config = dict(
    num_hidden_layers=19,
    hidden_size=320,
    num_key_value_heads=8,
    head_dim=64,
    norm='rmsnorm',
    norm_place='pre',
    qk_norm=False,
    init_std_o=0.00288,
    init_std_up=0.0177,
    init_std_down=0.00288,
    optimizer='adamw',
    lr_mult_o=1.67,
    beta2=0.99,
    train_tokens=334200000,
    dataset='wikipedia_en',
)
Each number is 50 + 10 x the weight over its row's rms, rounded and kept within 0 to 99. Layers, rows and columns count from 0. The size before them is the row's rms in percent of the matrix's.

# layer 4 MLP down, 320x960, rms 0.0364, rows 0-28, columns 528-575
096:57 36 55 45 42 44 56 48 70 45 62 44 43 41 77 68 70 70 53 44 42 28 53 45 51 63 58 53 40 72 59 56 45 49 34 46 28 47 53 47 47 39 56 53 48 65 62 49
076:41 45 36 52 58 44 56 44 48 27 50 65 50 60 50 51 38 52 45 62 58 45 49 40 58 55 47 62 55 50 84 46 54 54 46 16 44 59 53 52 59 47 70 54 52 54 60 44
105:59 36 33 44 40 61 58 59 40 53 46 39 37 42 45 51 65 40 47 57 38 30 64 45 48 50 60 48 50 52 63 32 41 49 43 33 49 35 50 47 47 45 58 45 49 42 40 41
099:43 50 32 47 47 44 53 46 39 59 57 48 49 51 73 49 43 58 52 64 40 77 43 45 62 31 62 76 54 35 34 39 49 52 73 54 51 44 64 48 49 60 39 55 46 66 41 51
109:31 47 42 58 46 66 48 50 54 38 61 57 49 55 59 46 47 45 53 47 44 33 44 58 51 34 55 57 46 23 48 50 50 45 37 38 47 52 56 55 38 50 42 53 47 52 47 37
098:63 47 51 50 56 47 48 48 43 50 44 47 73 47 50 53 58 36 43 56 47 67 28 43 61 40 47 22 54 38 67 42 48 53 51 59 70 44 55 52 57 37 36 53 56 54 51 56
088:82 36 65 47 49 27 58 61 48 32 41 42 31 49 45 50 37 48 52 46 45 36 47 33 43 32 58 50 35 41 60 46 43 50 41 43 41 51 43 50 23 50 57 38 44 50 50 42
104:45 61 52 51 46 63 48 49 47 44 58 53 49 44 55 61 51 48 55 49 57 49 54 46 49 79 54 58 60 51 40 40 45 53 46 44 59 51 55 46 56 45 68 49 32 57 51 40
103:59 70 41 45 49 44 46 54 61 49 51 46 48 51 48 49 63 46 47 42 47 39 55 51 53 44 46 79 46 43 37 55 47 50 56 60 49 32 60 57 49 50 58 50 45 59 31 54
094:42 56 49 50 54 43 48 46 49 61 41 52 44 47 54 53 47 48 54 46 54 42 47 44 61 50 60 55 27 49 82 54 46 51 35 67 58 60 47 56 41 54 49 51 64 48 54 55
104:44 48 43 47 55 43 52 44 40 52 43 55 61 54 54 59 52 45 46 53 59 54 47 40 43 48 50 34 49 55 38 71 53 47 54 54 57 50 54 56 45 52 47 57 50 45 35 45
108:67 38 38 46 53 53 53 48 59 65 54 57 44 55 66 38 41 48 53 44 57 27 65 61 44 57 61 27 32 56 43 40 58 51 40 15 48 56 68 54 37 46 62 52 43 47 47 27
103:22 40 37 54 55 34 43 47 26 59 43 56 46 57 50 51 49 59 59 42 49 62 57 49 57 55 57 54 62 49 32 61 55 45 58 48 61 59 50 53 55 50 50 53 49 43 46 38
106:47 72 58 45 39 50 51 50 46 45 40 42 36 44 43 55 57 49 50 47 39 52 50 65 52 44 51 78 63 52 42 49 44 55 45 43 45 26 36 41 43 61 43 49 33 45 57 57
098:54 39 58 51 57 26 57 47 49 41 50 54 49 56 73 46 57 60 62 51 55 51 38 63 44 34 46 43 42 42 32 54 55 46 51 67 55 67 65 56 50 42 35 56 51 49 46 44
094:57 38 55 54 50 47 49 44 44 45 57 44 56 47 50 52 42 64 43 54 46 31 61 46 46 55 33 43 53 44 52 47 51 42 44 32 45 46 42 51 40 55 35 52 50 65 56 79
106:51 53 40 48 44 51 41 48 55 29 56 47 60 39 56 62 58 49 49 60 46 61 30 39 42 62 45 50 50 59 33 32 45 52 62 69 51 50 45 46 34 61 66 43 49 41 59 46
095:39 23 59 49 45 65 51 56 44 38 48 49 53 52 54 52 58 51 54 40 51 43 52 57 49 43 30 48 60 49 21 58 53 54 64 32 60 60 43 57 49 38 41 58 50 65 42 49
097:68 62 23 46 56 62 51 45 59 46 47 53 49 53 59 55 57 47 51 49 60 59 57 50 56 55 80 77 69 49 56 49 58 53 47 33 53 47 48 55 51 53 57 53 53 54 49 35
102:67 14 74 44 61 56 58 57 64 41 50 55 63 54 45 46 70 56 50 56 55 43 49 55 55 59 42 72 67 51 43 46 54 49 59 29 24 42 54 52 60 46 34 47 37 46 41 58
096:41 30 45 48 54 52 68 53 58 46 52 49 45 50 59 56 46 40 43 63 52 39 51 53 49 55 51 47 52 60 41 47 49 49 49 47 40 59 42 50 38 63 42 48 60 56 69 52
103:66 74 33 45 37 54 45 45 62 65 48 34 57 34 56 49 41 44 47 60 36 56 47 55 44 46 56 31 54 61 59 56 38 40 51 52 49 31 52 37 62 42 40 54 58 57 45 48
100:54 20 55 52 55 45 53 49 41 63 77 52 57 51 65 48 45 62 45 47 40 38 61 55 49 32 48 79 45 29 54 32 48 45 58 53 34 53 39 52 47 53 47 55 30 44 36 50
093:61 65 55 55 61 60 50 47 47 53 43 60 55 56 65 42 45 42 50 50 64 55 88 40 52 62 50 49 53 49 56 42 60 49 51 44 41 53 59 61 41 33 63 55 44 59 47 40
107:29 47 62 44 41 52 56 54 54 63 37 40 47 39 39 53 42 69 46 58 31 42 48 43 45 47 65 52 26 36 70 64 41 51 39 31 35 55 38 47 56 39 51 44 41 42 55 74
076:46 48 65 57 66 59 52 44 47 56 46 63 42 58 49 52 58 50 41 50 60 43 61 55 57 21 52 43 59 41 56 62 55 51 40 43 57 60 56 55 36 60 29 60 63 35 74 45
131:55 48 39 61 67 41 64 61 52 51 59 68 44 66 52 56 52 51 66 46 62 46 56 56 70 52 41 56 46 42 48 40 66 50 51 33 53 61 55 65 51 53 41 62 47 60 51 41
099:40 60 52 52 47 75 44 49 65 41 56 47 56 48 49 52 45 42 53 48 48 61 47 64 46 72 45 44 45 70 40 87 48 62 45 55 54 59 46 54 39 44 61 45 46 47 47 44
093:54 46 43 47 51 49 63 51 56 45 43 44 44 51 49 70 39 40 48 56 46 49 45 55 51 50 56 43 42 46 52 40 45 47 55 46 42 41 59 47 46 56 43 53 40 41 63 56